Weights of a small transformer language model.
Size: 16 layers, width 256, 4 heads of 64, MLP 704 SwiGLU, vocabulary 1188.
Architecture: RMSNorm before each block, rotary positions, no biases in attention or MLP.
Each number is 128 + 24 x the weight over its row's rms, rounded and kept within 0 to 255. Layers, rows and columns count from 0. The size above them is the row's rms in percent of the matrix's.

# layer 11 attention output (transposed), 256x256, rms 0.0448, rows 40-63, columns 64-127
size [ 99 104  94 109  96  99 103  98 100  96  96  97  98  98 100 101  99  99  99  94 106 103 103 102]
[[162 104 100 116 139  96 127 176 145 126 132 116 116 145 131  93  74 118 140 146 179 149 118 140 147 162 156 127 100 171 120 123 166 141 116 107 100 117 152 133 127 120 152 153 138 113 138 138 120 121 114 109 104 114  99 152 153 128  93 153 114 119 137 128]
 [165 100 139 135 112  96 130 101 146 121 119 119 141 125 161  80 117 137  88 151 130 119 149 124 111 166 154  99 172 170 149 108 109 192 175 161  86 170 111 139 158 146 156 186 130 121 104 135 115 114  92 117 119 151 118 154 165 100 111 161 110 126 138 142]
 [ 99 127 132 118 166 146  97 130 128 170 141 136 120 124 106  82 152 128 113 152 166  92 133 131 193  85  91 147 139 146 128 107 156 116  99  76 107 122 133 157 121 116  99 141 114 106 107 118 133 145 135 100 118 121 166 151 105 140 118 123  74 166 145 117]
 [119 108 112 175 111 148  95 123 161 126 164 127 116 146 102 146 105  88  81 123 152 122 143 134 148 121 166 155 136 119 131 139 104 118  99  74 111 105 125  92  76 118  99 126 125 130 137 138 109 132 159  90 143 159 113 102  97 143 114 114 102 158 153 111]
 [102  97 156 132 138 165  89 110 142 118 127 140 129 152  99 103  97 142 102 140 114 113 195 121 115 114 107 107 136 141 152 133 103 112 124 100 113 135 131 152 125  90 126 113 127 119 112  75 150 134 132 110 109 143 171 124 124 139 144 131 115 172 154 134]
 [110 159 124 138 126 136 127 160 107 164 116  79 155 129  90 165 157 151 103  92  79 112 134 132  99 147 128 157 126 126 127 144 154 114 179 140 156 149  91 118 202 124 128 127 156 147 107 108 110  97 142 172 100 110 141 146 146 101 155 137 139 121 113 140]
 [127 150 126 148 103 113 132 151 118 113  98  91 151 126 134 140 152 131 152 138 126 133 155 141 125 112 138 115 125 151 130 160 138 133 127  87  89  96 152  96 122 110 157 101 136 151 152 165  94 133 153 177 120 119 144 123  66 185 159 127 104 175 142 107]
 [151 138 130 114 127 155 126 103 103 114 112 137 132  95 111 129 121 141 126 144 135 150 101 137 133 150 103 107 133 174 109 126 163 172 153  97 140 151 160 129 160 167 176 146 128 135  96 117  97 102 112 181 124 154 139 154  74 113 133 146 147 138 113 124]
 [107 126 145 136 142 138 142 156 156 167 127 157 155 111 147 144  62 103 121 117 152 157 129 122 101 152 172 119 126 161 127 149 126 154 140 117 115 111 143 130 133 125 162 119  68 154 127 176  82 140 134 111 159 140 103 100 103 157 134 122 119 112 158 103]
 [ 91 138 120 136 125 154 173 152 143  92 134 125 169 134 108 118 121 133 103  49 126 170 169  97 149 139 145 143 114 165 135 141 149 107 150 138 104 120 153 125 126 121 146 127 148 169 114  84 133 126 143 168 158 106 145  99 130 131 118 135 105 134 150  91]
 [136 111 105  99 141 115 131 167 133 117 106 124  97 122 145 141 101 136 173 143 138 146 142 122 143 129 148 103 145 139 112 128 131 129 133 196 142 134 183 131 109 118 124 106 141 107 200 130 115 117 163 123 145 126 149 102 171 124 106 118 149  89  91 134]
 [153 156 172 124  99 114 149 114 133 117 166 123 111 157 179  94 133 145 203 159 106 111 158 144 126 127 133  69 125 152 127 143  88 145  98 168 120 136 101 178 110 159 146 118 128 106 182 174 136  95 124 124 118 100 125 149 103 128  83 193 101 123 129 155]
 [155 132 109 133 148 136 144 156 163  90 111 113 127 138  81 149  79 136 146 128 147 137 118 128 112 131 123 126  90 114 120 140 115 100 144 159 126 162 115 153 112 114  97 105 144 126 128 161 118 103 121  93 130 125 146 120 107  64  95 130 121 146 109 143]
 [120 130 142 132 106 138 164 122 136 111 129 102 139 106 169  95 117 151 134 110 113 121 149 115 125 164 152  96 149 130 129 117 100 201 178 205 102 143 107 150 130 132 122 104 109 116 120 117 130 121 111 143 127 121 140 105 168 114 104 167 106 129 123 127]
 [120 116 115 130 152  75  97 190 123 114 138  77 135  98 170 151  91  86 114 130 111 124 186 144  94 111 152 130 101 128 182 155 134 180 144 155 118 108 148 143  78  86 133 156 154 138 114 105  98 157 135 142 132 130 121  73 139  78 135 140 132 138 113 144]
 [134 124 103 118 104 139 135  86 104 101  86 149 124 134 126  90 135 153 135 164 167 136 147 139 175 134 111 113 202 109 124  88 110 149 118 128 100 139 128 196  72 149 108 131 119  83 138 117 139 109 135 110 129 144 156 132 106 112 118 145 137 142 133 104]
 [133 106 141 130 106 138 143  69 118 151  99 102 139 129 148 146 124 144 112 135 108 104 128 118 131 132 170 137 126 109 122 140 120 124 104 105 150  65 163 155  84 115 111 143 109 154 151 172 123 106 148 137 103 170 123 134 126 149 107 113 141 143 152 106]
 [150 141 127 152 153 134 169 153 158 104 162 149 158 128 166 121 138 129 144 104 117 146 147 136 130 122 139 122 100 157 112 122 134  78 103 196 122 101 106 118 111 149 100  80 112 161 139 124 195 142 103 100 150 132 107 105 119 137 103 113 107 132 148 135]
 [129 127 140 139 167 106 150 146 129 147 133 134 129 149 118 110 108 143 143 131 102 100 142  96 128 112  76 129 136 143 140 142 123 157 165 166 108 132 140 138 175 148 138 111 117 138 144 123 174 137 126 167 129 156 178 155 148 101 153 173 139 145  93 147]
 [100  98 137 120 100  91  92 144 156 127 132  94 114 123 146 158 115 125 132 150 119 161 142 108 115 127 139 109 161 120 113 142  85 167 173 164 128 140 133 154 112 128 171 132 167 100 118 126  67 106 144 120 148 154 140 121 122 148 107 152 149  87  92 124]
 [ 94 118 105 114  97 135  87  92  86 115 111 152  97 138 141 132 126 152 131 128 140 174 114 111 144 161  96 105 164 123 155  95 160 160 156 159 132 161 168 139 132  96 156 171 119 105 118 123 107  84 163 139 147 112 134 120 164 136 181 153 103  91 142  82]
 [101 153 168 124 118 147 113 173 128 119 138 123 156 114 178  85 122 110 135 151 105 112 179 130  88  74 132 100 124 110 170 154 111 154 117 128 170 102  82  90 134 136 104 137  58 167 135 120 126 168 147 111 120 125 124 132 124 149 129 148  85  89 124  97]
 [ 97 161 127 168 149 141 111  97 110 154 150 110 136 134 121 120 132 169 123 138 120 127 126 110 142 128 106 155 148 150 124 112  95 131 146 137 115 149  98 152 193 159 143 122 133 128  84 137 126 118 151 167 119 100 127 151 105 135 150 173 113 173 133 122]
 [117 132 105 142 114 125 115  56 111 176 119 112  99 113 147 126 155 136 110 146 143 148 114 133 140 107 113  95 153 143 147 126 119 163 165 135  82 128 159 141 141 176 133 165 143 105  81 136 103 113  90 148 117 142 160 136 129 126 135 129 139 101 122 103]]
# layer 11 attention value, 256x256, rms 0.0789, rows 41-63, columns 64-127
size [101  91 105  92  96 100  94 100  95  93  95  96  93  98  98  98  98  91  97 103 100 101  96]
[[143 111 139 134 150 142 133 160 159 128 138 118 140  86 107 125 147 151 169  98 118 158 145 157 145 135 145 147 173 156 134 125 127  77 105 128 119  97 123 132 102 130 152 116 129 120 144  89 116 144 132  71 196  77 128 148 101 101 141  95 137 130 140 178]
 [150 115  91 135 141 102 144 106 148 145 129  84 143  84 144 118 120 125 112  98 158 171 121 168  92 139 115  93 123 127 113 151  96 121 139 122 126 169  90 133 136 143  90  91 139 107  91 142  97 133 110 129 102 157 119 121 116 124 131 134 162 140 116 150]
 [156 144  78 136  80  78 123 131 100 119 125 141 137  94 134 112 120 102  95 173 129 161 128  91 135 117 131 114 110 126 159 141 103 135 120 136 155 123  87 150 128 120 120 153 153 132 131 128 147 139 172 156 155 112 147 110 152 120 100 143 110 105 158 163]
 [110 131  70 112 133 146 175 113  98 118  85 108 113  94 138 151  82 125 109 139 136 200 130 145 115 135 146 129 112 127 122 131 101 124 160 149 130 158 161 132 158 155 133 123 164  94 137 119 132 147 100 192 113  96 115 113 166 133 152 136 117 123 138 149]
 [120  94 185  86 108 160  88 113 141 126 147 157  96 111  88 129 156 108 131 112 139 124 110 120 156 100 133 120 117 167 144  92 121 127 147 126 102 127 106  97 113 131 121 111  81 114 155 124 143 126 148 107 103 132 117 145 132  90 138 130 140 143  94 144]
 [132 174 104 105 127  78 130 168 111 125 158 124 160 147 127 106 142  76 105 106 136 127  84 137 122 155  73 122 120 130 155 114 133 148 110 143 171 113 119 185 130 117 104 138 133 152 133 137 120 127 124 100  94 134 109 132 140 119 113 164 147 203 150 146]
 [168 109 123 163  96 148 114 125 116  99 134 143 146  73 101 120 104 149 119  65  83 105 156 142 108 126 167 138 106 153 133 110 123 200 135 143  96  82  82  97 139 143 138 157  96 118 125 138 130 137 150 138  95 133 104 152 142 115 148 148 119 128 141 124]
 [132 129 135 144 124  73 130 124 136 127 120 119 120 144 105 113 117 115 129 112  95 106 136  96 128 105 123 149 141 143 149 141 108 146 149 159 127 118 113 123 147 177 139 105 121 135 143 118 160 141 172 166 148 182 129 167 178 131 115 151 134 123 112 166]
 [133 141 155  96 165 125  95 124 184 136  74 112 126 136  98  80  86 125 164 151 112 102 173 154 134 118 109 115 114 148 153 127 104 100 127 133 131 102 115 130 125 156 115 134 143 134 153 139 146 119 155 111  60 133 129 170 106 118 157 130 131 174 128 115]
 [121 102 141 113 137 130 132  99 132 144 133  84 149 152  79 110 149 120 127 110 117 103  87 107 161 156 130 155 162 103 116 101 135  86 140 158  90 146 157 130 142 119 119 100 131  98 103 146 161 122  88 148 127 136 145 104 114 132 120  96 120 135 124  99]
 [128 129  98 151 124  78 129 141 133 131 122 111 155 131 124 130 140 113  97  99 109 105 147 154 183 148 142 146  84  87  56 125 146 118 134 118 109 151 118  92 120 106 119 153  86 120 126 119 102 127  99  98 168  92 108 121 122 102 137  92 116 139 166 128]
 [139 143 103 109 124 150  86 124 107 103 135 153 103 130 124 174 130 107 104 138 119 122 156 113 136 152 157 156 129 128 158 135  89 104 117 147 123  64 140 145 115 133 130 155 174  85 156 124 153 113 150 157 138  92 149 137 109 145 155 145  93 112 107  90]
 [117 128 141 143 150 142 132 152 134 119  97 100 134 123 149  86 139 137 166 130 114 130 108 130 149 127 135 135 136 158  87 115 131  61 124 138  97 114 103 148 130 140 129 110 126 147 128 102 145 137 131  98 165 115 124 109 140  97 119  78 111 123 146 173]
 [106  83 164 127 151 134 151 100 103 111 133 171 110 128 125 149 161 142 118 127 138 109 122 116  61 104  98 109 149 118 112  93 144  21 130 128 126 117  97 167 131  91 146 121 114 145 147 106 156 131 138  91 154  80 129 130 129 120 128 141 124 118 174 122]
 [137 130  82 171 157 125 132 127 116 123 133  81 146  79 130 116  93  66 105 154  98 158  82 106 159 171 125 119  98 147  99 173 103 106 150 121 115 136  97 117 142 135 106 114 114 134 134 138 113 128 109 140 147 128 155 107 163 159 115  62 110 140 114 151]
 [122 121 121 133 136 123 103 133  91 148 149 138 133 139 160 119 128 115  98 128 128 111  81 104 138 146 125 113 173 110 140 155 137  81 117 142 159 189 140 125 157 127 134 106 149 128 118 155 137 121 110 112 113  92 160 106 151 146 110 128 130  86 126 165]
 [121 146 126 118 168 103 143 167 122 129  86  84 139 177 139 111 124 145 164 131 170  85 129 161 132 119 115 143 134 105 137 143 148 174 117 108 156 127 124 130 137 126 131 164 122 156 134 128 151 138 144  94 139  89 134 126 142 164 122 147 135 126 140 140]
 [109 118 146 145 132 178 120 114 173 122 118 124 141 105 105 182 153 146 101 116  85 116 165 105 130 125 146 162 143 121  75 129 114 136 134 154 133 112 114 122 103 133  94 133  96 116 130 153 119 141 132 124  76 121 115 152 137 130 162 101 131 166 128 131]
 [153 106 140 147  96 134 141 124 124 138 100 141 127  87  95 118 155 131 100 122 112 143 127 120 138 187 139 146 101 150 116 134 116  89 144 131  81 131 132 138 138 125 158 129 134 115 113 108 156 122 125 153 182 155  95 117  83 123 132  72 123 148 159 155]
 [151 129 150  95 114 137 117 123 176 139 158 141 137 137 157 101 133  91 112  96 136 146  93 120 136 121 183 165 118 109 104 157 118 114 130 115 120 127 150 110 159 124 103 128 125 132 120 126 141 136 105 134 117 134 124 127 113 170 142  63 131 123 121 110]
 [113 122 109 157 149 132 157 110 111 118 111 107 151 150 141 112 176 139  72 136 127 127  86 167 111  75 122  89 121 141 114 120 115 157 118 131 133 170 116 113 153 178 107 132 110 163 123  60 116 177 125 130 130 174  88 116 113  95 103 118 143 150 155 144]
 [168 156 121  84 104 129 115 127 130 132  95 157  97 100 124 115 117 149  90  66 153 149 148 129 110 160 115 140  98  79  96 134 145 118 138 103 127 128  82  97  99 138 150 129 117 108 123 147  87 120 153 124 134 180 115 142 124 146 131 152 109 172 109 183]
 [153  89 151 158 123 154  93 121 110 130 162 119 134 135 162 121 115 149 115 161 107 131 101 127 100 133 183 146 150 119 107 172 147 150 107 134 128 114 109 147 145 114 151 150 115 134  78 126 103 135 112 114 164 159 111 119 147 133  99 131 118 161 164 162]]
# layer 11 attention query, 256x256, rms 0.082, rows 64-92, columns 64-127
size [ 76  76  71  80  82  87  83  97  86  92  97  77  97 104  99  89 111  86  94  94  92  97  99  99 102 104 104 105 109]
[[162 125 108 121 137 147 153 112 136  89 103 129 175 138 136 100 128 116 138 173 134 105 131 139 161  89  68 126 151 118 133 174 133 112 146 148 133 123 123 146 155 128 144 146  77 103 168 109  94 115 128 161  90 153  85 103 154 110 130 102 100  96 144 124]
 [172 117 126 106  90 127 131  94 131 136 116 143 125 184 110 123 147  99 102 133  99 138 140 142 116 131 133  87 133 131 142 151  98 106 115 130 127 139 186 138 125 148 124 122 176 134 149 121 150 129 113  88 116 135 142 173  99 136 132 186 148 147  75  97]
 [141 118 154 149 125 114 141  99 136 121 160 130  99 134 166 160 151 154 138 124 144 152 116 159 153 138  90 143 130 124 112 170 140 134 124 145 122 124 167  98 137 160 108 145 117 157 171 118 149 152 119 129 148 139  73  68 110 100 131 176 115 141 113 115]
 [145 126 166  96 156 119 124 142 148 108 130 122 133  86 126 163 142  90  84  84 118 110 139 112 121  95  99 179  60 149 145 171 162 133 113 108 125 103  61 113 156 131 101 130 100 149 133 127 163 175 135 136  63 153 119 172  94 126 133 120 112 105 145  85]
 [113 119 140 109 168 156 111 149 122 117 123 115 126 147 156  97 136 134 133 137 126  94 134 132 103 135 148  93 137  73 106 135 152 138 127 130 161 159 141 200 115 151  67 135  97 129 108 131 156 124 115 119 139 131 144 186 140 135 144  62 107 160 176 118]
 [142 123 111 158 110 126 115 160 122 163  87 133 117 112 134 118 140 136 122  78 105 140  81  78 129 106 108  89 123 159 115 131 142 142  88 128 102 117 124 137  74 100  88 156 115 191 113 117 140 156 124 173 132 112 140  72  88 125 101 114 144 138 112 141]
 [132 146 113 116 130 156 145 121  69 147 196 135 148 157  93 136  94 129 132 139 166 132 174 123 130 135 185 123 107 139 151 136 150 102 116 138 129 130 149 143 122 169 161 115  88  81 120 123  83 106 123  97 130 136 112 144 164 137 149  75 119 134 120 197]
 [111 166 165 116  80  84 133 158 123 133  97 184 100 111 100 155  72 138 167 103 148 146 138 117 123 163 116 127 116 143 100 139 102 112 143  88 117 126 150 124 112  97 164 143 113 137 139  85 137 126  95 100 156 142 160 133 142 149 119 136 153 107 116 152]
 [139 103 126 113 157 133  94 110 138 100 173 137 154 153  73 118 115 144 149 124  94 158 148 138 152 101 135  86 144 131 107  75 159  88 118 132 118 148 128 164 143 112 127 132 122 110 122 148 147 133 155 153  83 150 126 106 115 105 134 115 128 127 160 125]
 [100 126 147 132 113  76 118 124 106 139 106 120 125 139 134 123 120 102 153 113 157 132 145 160 114 132  94 138 139 164 119 146 129 117 126 115 142 114 131 153 174  81 133 121 133 129 107 122 147 118 144 104 139 177 115 158 146 160  88 126 137 138 113 144]
 [ 96 190 159 103  98 139 138 157 146 131  99 165  85 143 133 160 111 191 146 110 147 119 139  74 130 151 127 110 123 119 129 149 131 117 144 110 113 137 129 124 142 120 136  83 142 106 104 113 168 109 131 136  93 105 138 157 104 151 135 126 136 145 137 152]
 [147 100 131 123 172 107 100 135 129 122 139 126 162 142 163 169 193 124 132 148 168  84  97 142 148 110 152 110 115 120 142 145 148 133 152 144 144  98 100 137  98 199 133 177 146 112 115 124  86 146 110 115 155 117 111 133 141 118 133  74 100 128  96 105]
 [168 127 138 103 162 123 122 116  83  89 135 156 156  94  81 144 177 115 128 170 166 134 103 153 103 115 124 162  90 137 129 105 128 105 123 145 103 156 134  78 169 104 106 121 116 133 130 126  96  82 159 134 105 112 125  87 121 128 106 162 128 142 109 145]
 [107 153 138 112  94 131 145 131 169 105  87 146  69 153 150  84  82 131 128 123 133 160 124 110 124 140  93  87 168  88 118 139 120 148 149 120 105 169 135 113 120  88 149  95 130 124 137 102 195 123 132 159 126 122 147 110 112 130 148 143 109 130 113 105]
 [100 150  96  80  98 121 130 142 140  91 111 139  78 140 142 131 143 147 153 164 136  86  89  68 130  74 118 136 143  84 135 117  79 108 177 110  88 120 127 107 174  98 148 119 132 112 130 122 103 133 157 106 127  90 131  92 139  74 138 112 104 146 112 113]
 [106 151 139 106 124 128 182 157 133 143  85  87  93 119 122 140 148 148 140 114 193 149 137 122 128 106 113  69 162  86 147 156 118 114 148 120 127 145 159 168 117  93 136  96 145 139 192 125 136 107 146 117 133 122 110 147 135 131 109 148 152 142  99 132]
 [128 150 189  97 157 124 133 108 125 163 142 134  99 146 155 128 178 130 140  95 146  50 113 136 122 136 138 130 126 126 154 126  87 112 110 120 156 125 103 137 115 192 143 165 122 158 176 142 118 160 128 123 143 123 122 159 148  95  88  69 114 163 124 142]
 [164 125 117 115 158 140 100 113 117 101 131 133 125 133 110 101 161 119 119 136 138  90  97 120 111 107  87 144 128 116 153 120  97 156 138 133  81 108 130 117 184 130  91  91 159 117  99  93 122 121 149 114  89  96 114  86 143 104 103  55 136 135 118 146]
 [113 164 132 138 100 136 148 104 141 136 128 120 154 137 118 156 127 168 142 137 125 155 136 123 137 148 164 144 112 159 139 144 131 136 113 141 140 109 156 159 187 136 155 109  79 134 120 134  90 141 132 140 147 142 144 129 126 142 139 116 101 112 118  99]
 [134 141 163 101 134 102 102 110 106  98 129 128 138 110 147 170 104 139 156 146 117 131 139 117 134 137 119 124 128 145 105 172 113 117 122 145 147  95 150 117 151 167 170 116 113 100 118 117  88 150 105 132 138 139 148 115 159 153 115  85  91 105 149 122]
 [160 120 149 133 144 129 132 116 111 145 146 114 145 131 107 133 123 146 107 103 113 133 165  92 138 124 113 132 100 183  96 144 109 120  81 165 127 121 188 118 120 126 140  96 124 123 110 111 102 149 115 118 142 140 143 132  80 140 172 116 101 124 146 125]
 [132 143 143 113 132 121 137 169 174  92 121 131 106 156 131 134 144 151 115 151 137 111 104 116 106 116 167  97 119 115 130 136 150 166 188  65 126 133  83 145 135 115  96 112 137 133 178 146 145  78 134 105 114  96 121 113 142 107  82 117 151 151 134 149]
 [116 130 165  66 106 100 115 135 124 101 124 142 112 147 147 136 147 157 137 153 151 115  77 142 137 119 170 149 139  80 159 146  97 108 160 111 127 106  76 135 139 152 141 102 143 105 140 166  83 107 154 110 162  82 106 146 177 121 119  72 109 134 111 103]
 [105 149 145 116 106  94 133  96 113 107 143 138 132 159 152 137 166 143 155 122 139 106 116 111 125 106 131 143 111  87 116 120  99 122 137 159 142  89 148 149 164 172 135 118 131 140 131 135 139 128 108 136 154 134  82 148 149 136 140  78  97 109 125 117]
 [117 154 132 132  83 105 160 113 135 126 136 148 100 163 136 126 130 134  99 137 125 137 139 110 146 105  61 133 162 119 149 141 138 147 117 168 106 114 139 164 159 167 183 154  79 146 118 127 108 172 115 105 137 132 109 138 109 114 158 124  89 134 114 118]
 [155 104 154  99 116 134 131 135 159 136 116 165 139 165 115 103 116 109 159 138  74 135 189 152 103 122 128 115 124 150 103  89 164 128 117 151 123 143 112 138 126 121 159 118 112  79 145  97 160 125  69 118 123 128 131 119  87 101 137 117 133 121  87 139]
 [143 126 127 136  92 141 132 146  89 119 125 106 112  94 130 129 110 147 132 115 156 108 127 102 143 153 143 142 112 148 108 157 129  91 144  99 152 127 111 116 106 117 159 167 107 175 144 142 106 109  92 125 137 142 115 130 131 134 111 125 159 130 154 108]
 [ 98 129 127 129 118  93  87 156 177 122 120 109 133 127 118  93 112  93 118 165 117  96 106 159 117  95 126 117 134 115 161 117  79 126 138 110  60 126  80  94 124 133  97 121 131 104 127 152 109 127 156  70 125 109 107 104 168  97 105 109 132 141 139 112]
 [117 137 107 131 124 153  88 125 114 155 135 128 136 119 152 198 152 153  96  84 140 117 113 109 124 151 137 153 132 155 131 135 106 168 130  83 162 157  86 141 126 145 129 159 140 124 130 158 134 114 111 116 144 103 102  98 177  92  98 121 128 118 135 160]]
# layer 11 attention key, 256x256, rms 0.0818, rows 64-92, columns 64-127
size [ 63  73  76  73  74  81  82  90  74  89  98  88 103 107 112  99  99 106 115  98 123  83  97  98  91 102 105  95 110]
[[139 131 136  97 151 169 129  89 114  98 132  89 144 170 109  97 152  98 127  98 133 136 116 118  98 160 143 172 132 139 105 101 139 151 155 130 118 137 154 128 116 110  92 114 147 116 143 139 148  93 113 129 111 117 104  79 136 115 120  99 154 139 100  86]
 [146  62 113 137 153 125 149 136  92 171 133  96 140 136 108 103  86 152 116 133  87 117 113  90  83  60 119 135 164 136  95 123  87 128 156 133 160 140 121  86 132  97 132 107 154 118 146 123 135 110 147  90 157 129 137 124 103 143 108  93 176 117 138 150]
 [118 144 128 153 147 135 153 139 105 103 136 154 121 145 170  98 133 172  99 170  89 163 121  78  74 141 163 106 130 119 146 166 128  78 116 165 120 104 128 128 149 104  96 163 154 173 142 163 133 161 115 129 133 135 142  89  88 137 134 137 138 133 123 107]
 [129  93 175  86 148 174 128 112 180 150 159 130 106 129 149 111 143 122 134 124 117 139 147 116 139 162 115 146 114 118 116 129 119  80  93 160 138 134 156 108 182 139 109 113 122 105 115 104 142 136 147 114 130 130 127  76 129 134 139 149 133 155 131 126]
 [165 111 100 112 154 135 107 157 120  73 121 115  97 141 131 100 173 114 123 109 114 111 157  77 134 120 105 120 110 145 186 154 130 146 119 123 124 108 122 105 154 109 121 126 139 147 120 124 113 153 127 157 132 140 141 112 147 178 165 153 100 123 150 153]
 [174 114 108 157 115 147 125 127 112 100 129 115 158 135 153  96 112 142 112 134 110 178 179 142 124 107 123 123 101 118 103 116 153 152 144 133  81 153 113 102  76 127 140 175 121 160 151 115 123 107 110 148 155 111 130 163 118 119 139 140 136 137 134 122]
 [122 127 128 121 125  93 134 123 148 156 160 105 154 119 145 143 116 139 119 103 148 110 150 140 131 138 147 102 153 126 136 130 122 126 138 116 108 140 168 124 123 122  92 118 136 117 115 145  82 121  95 118 107 108 143 138 192 130 143  99 147 124  79  76]
 [ 90 154 122  99  98 126 109 145 101 117 132  98 140 129  94 157 103  95 167 162 154 127 117  89 178  97 110  70 104 130 157  97 169 145 140  95 116 112 120 158 147 104 110 114 139 136 149 155 135  97 187 129 108 137  97 121 157 104 102 158 139 167 119 126]
 [120 136 139 146 135 143 147 118 139 129 129 149 113 146 151 130 158 132 113 130 163 158 121 144 138 118 162 124  81 149 126 104  94 127 128 153 152 102 124 159  88 113 149 152 122  96 105 161 118 149  86 142 141 141 148 166 135 142 125 134 156 106 165  99]
 [111 147 123 161 111 101 120 179 163 117 134 106 145 158 137 136 121 131 125 146 183 131  88 115  77 121 120 112  98 107 147 150 145 165 148 116 121 120 115 115 133 163  98 126 159 149 129 113 177 161 135  98 117 137  88  82 155 125  92 123 127 162 104 171]
 [103 142 116  93 115 118 116 129  99 159 144  75 138 128  99 141 139  95 177 123 174  99 108  98 147 120 117  93 161 105 151 137 140 149 129 116 129  84 160 185 178 128  89  82 178 137 103 144 144 103 156 116 125 152  94 103 154 132 118 157 170 146 129 160]
 [112 127 155 109 137 125 125 122  93 129 157 159  96 136 102 153 140 173  91  59 135 143 104 179 122 124  89 156 168 121 125 129 121 121 142 107 125 172 109  90 121 113 169 155 110 114 175 117 121 147 107 131 140 139 129 115 100 123 184 119  84 133 135 134]
 [141 136 144 112 119 130 108 126 131 106 134 121 124 156 127 155 158 118 146  69 116 104 110 138 115 155 136 132 128  97  71 139 149 140 119  87 131 138 138 124 125 118 114 126  88 130 175 132 103 149 111  96 127 199 123 131  77 119 130  99 128 195 114 130]
 [116 128  97  85 122 124 139 122 107 133 127  87 129 144 115 129 150 101 153 182 156 139 123  99 147 136 138  95 100 148 158 109 130 135 130 159 120 119 188 169 169 144 111 143 175 148  92 160 111  84 154 122 108 144  99 127 152 154 105 128 159 128 125 110]
 [ 90 148 126 135 111  99 129 141 159  94 141 128 113 130  96 135 145 132 154 124 161  89  82 133 137 149 113 157 115 102 127 118 100 167 163 109 130 139 165 153 175 135  91 113 143 131 113 120 152 101 173  94 115 154 119  91 108 132 127 137 163 126  86 140]
 [107 166 124 115 115  85 144 149 135 148 167  90 110 102 131 130 127 112 147 188 134 172 102 106 125 103 155 144  83 105 138 114  96 138 131 142 138 140 143 147 151 122 132 104 180 132 134 163  95  92 160 151 112  99  95 135 162 142  58 123 146 110 143 117]
 [107 144 138 109 118  98 102 154 115 168 137 119 146  89 143 114 144 140 164 119 178 106 115 134 159 130 121 124 118 112 114 155 158 119 130 141 162  82 121 121 113 108 136 140 141 127 159 167  97 139 133 135 138  95 136 110 165 125 127  99 126 150 135 128]
 [ 95 168 118 140  82  88 113 109 149  85 133 110 138 169 112 157 142 155 174  97 141 103  90 124 130 134 149 111 111 175 148 123 136 155 115  95 111 114 141 177 141 157  95 136 129 134 166 139 122 131 122 122  92 151  98  95 139 113 111 117 156 144 115 168]
 [156 117 113 155 185 151 147 143 152 118 139 145 148  86 132 122 112 110 110 136  94 121 145 145 106 137 115 136 153 128 105 137  96 126 127 156 126 125 101 128  79 129 150 141  69 113  92 104 143 179  86 116 129 125 159 101 141 101 174 117 128 131 144  85]
 [147  97 112 149 133 149 165 111 114 100 122 117 116 110 139 108 106 123 103  71 146 100 157 160 151 154 112 152 144 154 121 141 123 119 101 162 145 123 110 144  85 152 125 160 114 149 106 110 119 167  52 124 137 142 141 102  88  99 160  98 104 159 110  78]
 [169 102 123 127 163 156 156  78 141 149 134 123 133 122 121 123 116  65 121  96 116 133 155 112 119 142 131 141 141 146 148 131 164 116  64 172 152 102  95 106 104 128 143 143 104 137 117 148 100 161  84 154 106 122 151 132  99 149 148 100  96 128 140  82]
 [121  85 108 111 142 129 167 117  99 114 149  97 111 121 128 145 103 175 160 157 114 151 131 118 130 103 106 142 108 123 139  96  89 137 119 122 163 101 149 160 155 111 150 131 123 148 103 123 100 143 160 148 132 175 131 118 118 137  70 126 165 122 159 127]
 [124 120 107 128 128 120 146 119 130 133 160  95 122 151 129 169  70 137 146 143 125 120 125 178 152 111 111 146 120 138 160 118  96 155 124 164 143 105 141 169 115 129 144 158  92 105  99 164  97 150 108 143 107 141 140 113 137 125 108 116 148 123  94 112]
 [138 147 128 120 129 111 108 104 136 162 116 104 133 131 156 174 120 118 113 123 175 108 128 138 130 137 141 131 141 151 142 151  95 120 121 146 138  86 132 121 107 124 145 149 106 119 118 155 112 161  92 108 120  75 121  89 156 114 137  79 108 147  70 139]
 [114 168 128 125 136 119  96 126 154 175 109 158 141  79 133 115 178 129  98 102 167  85 150 153 117 123 128 106 190 112 120 125 124 115 137 118 139 140 129 100  78 140 110 130 112  76 137 145 129 144 112 150 103  87 111 153 174 107 171 119 130 136  92 127]
 [111 101  92 144 146 177 148 131 156 145 105 112 162 111 153 104 125 107  73 103 160 123 123 131 110 128 102  82 100 102 135 120 135 125 124 121  84 153 117 139 141 114 141  92 149 102 101 128 143 124 118 113  92 132 110 135 110 128 116 129 129 116 180 102]
 [126 114 146  95 122 106 134 172  97  88 132 144  75 104  95 160 153 158 173 104 109 108 132 103 114 135 125 105 140 159 115 136 141 139 133 110 165 149 122 124 108 130 163 170 107 176 110  81 164  93  95 126 123 145 122 108 139 148 187 150 153 159 136 148]
 [158 117 111 161 138 102 157  97 165 113 148 106 130 142 178 120 118 106 151 128  89 175 137 145 146 138 112 144 103  95 110 136 143 162 114 143 121 125 154 179 166 108 117 149 148 130 104 110 133 152 146 140 139 174 153 116 128 153 100 154 169 118 120 100]
 [112 107 151  56  98 150 164 121 104 135 112 178 114 104 132 160 135 187 174  92 124 145 124 156 107 147  99 105 145 126  97 143 123 138 151 106 122 100 153 120  93 117 134 140  96 147 144 112 139 153 107 128 159 162 116  96 100 105 128 114 113 124 149 146]]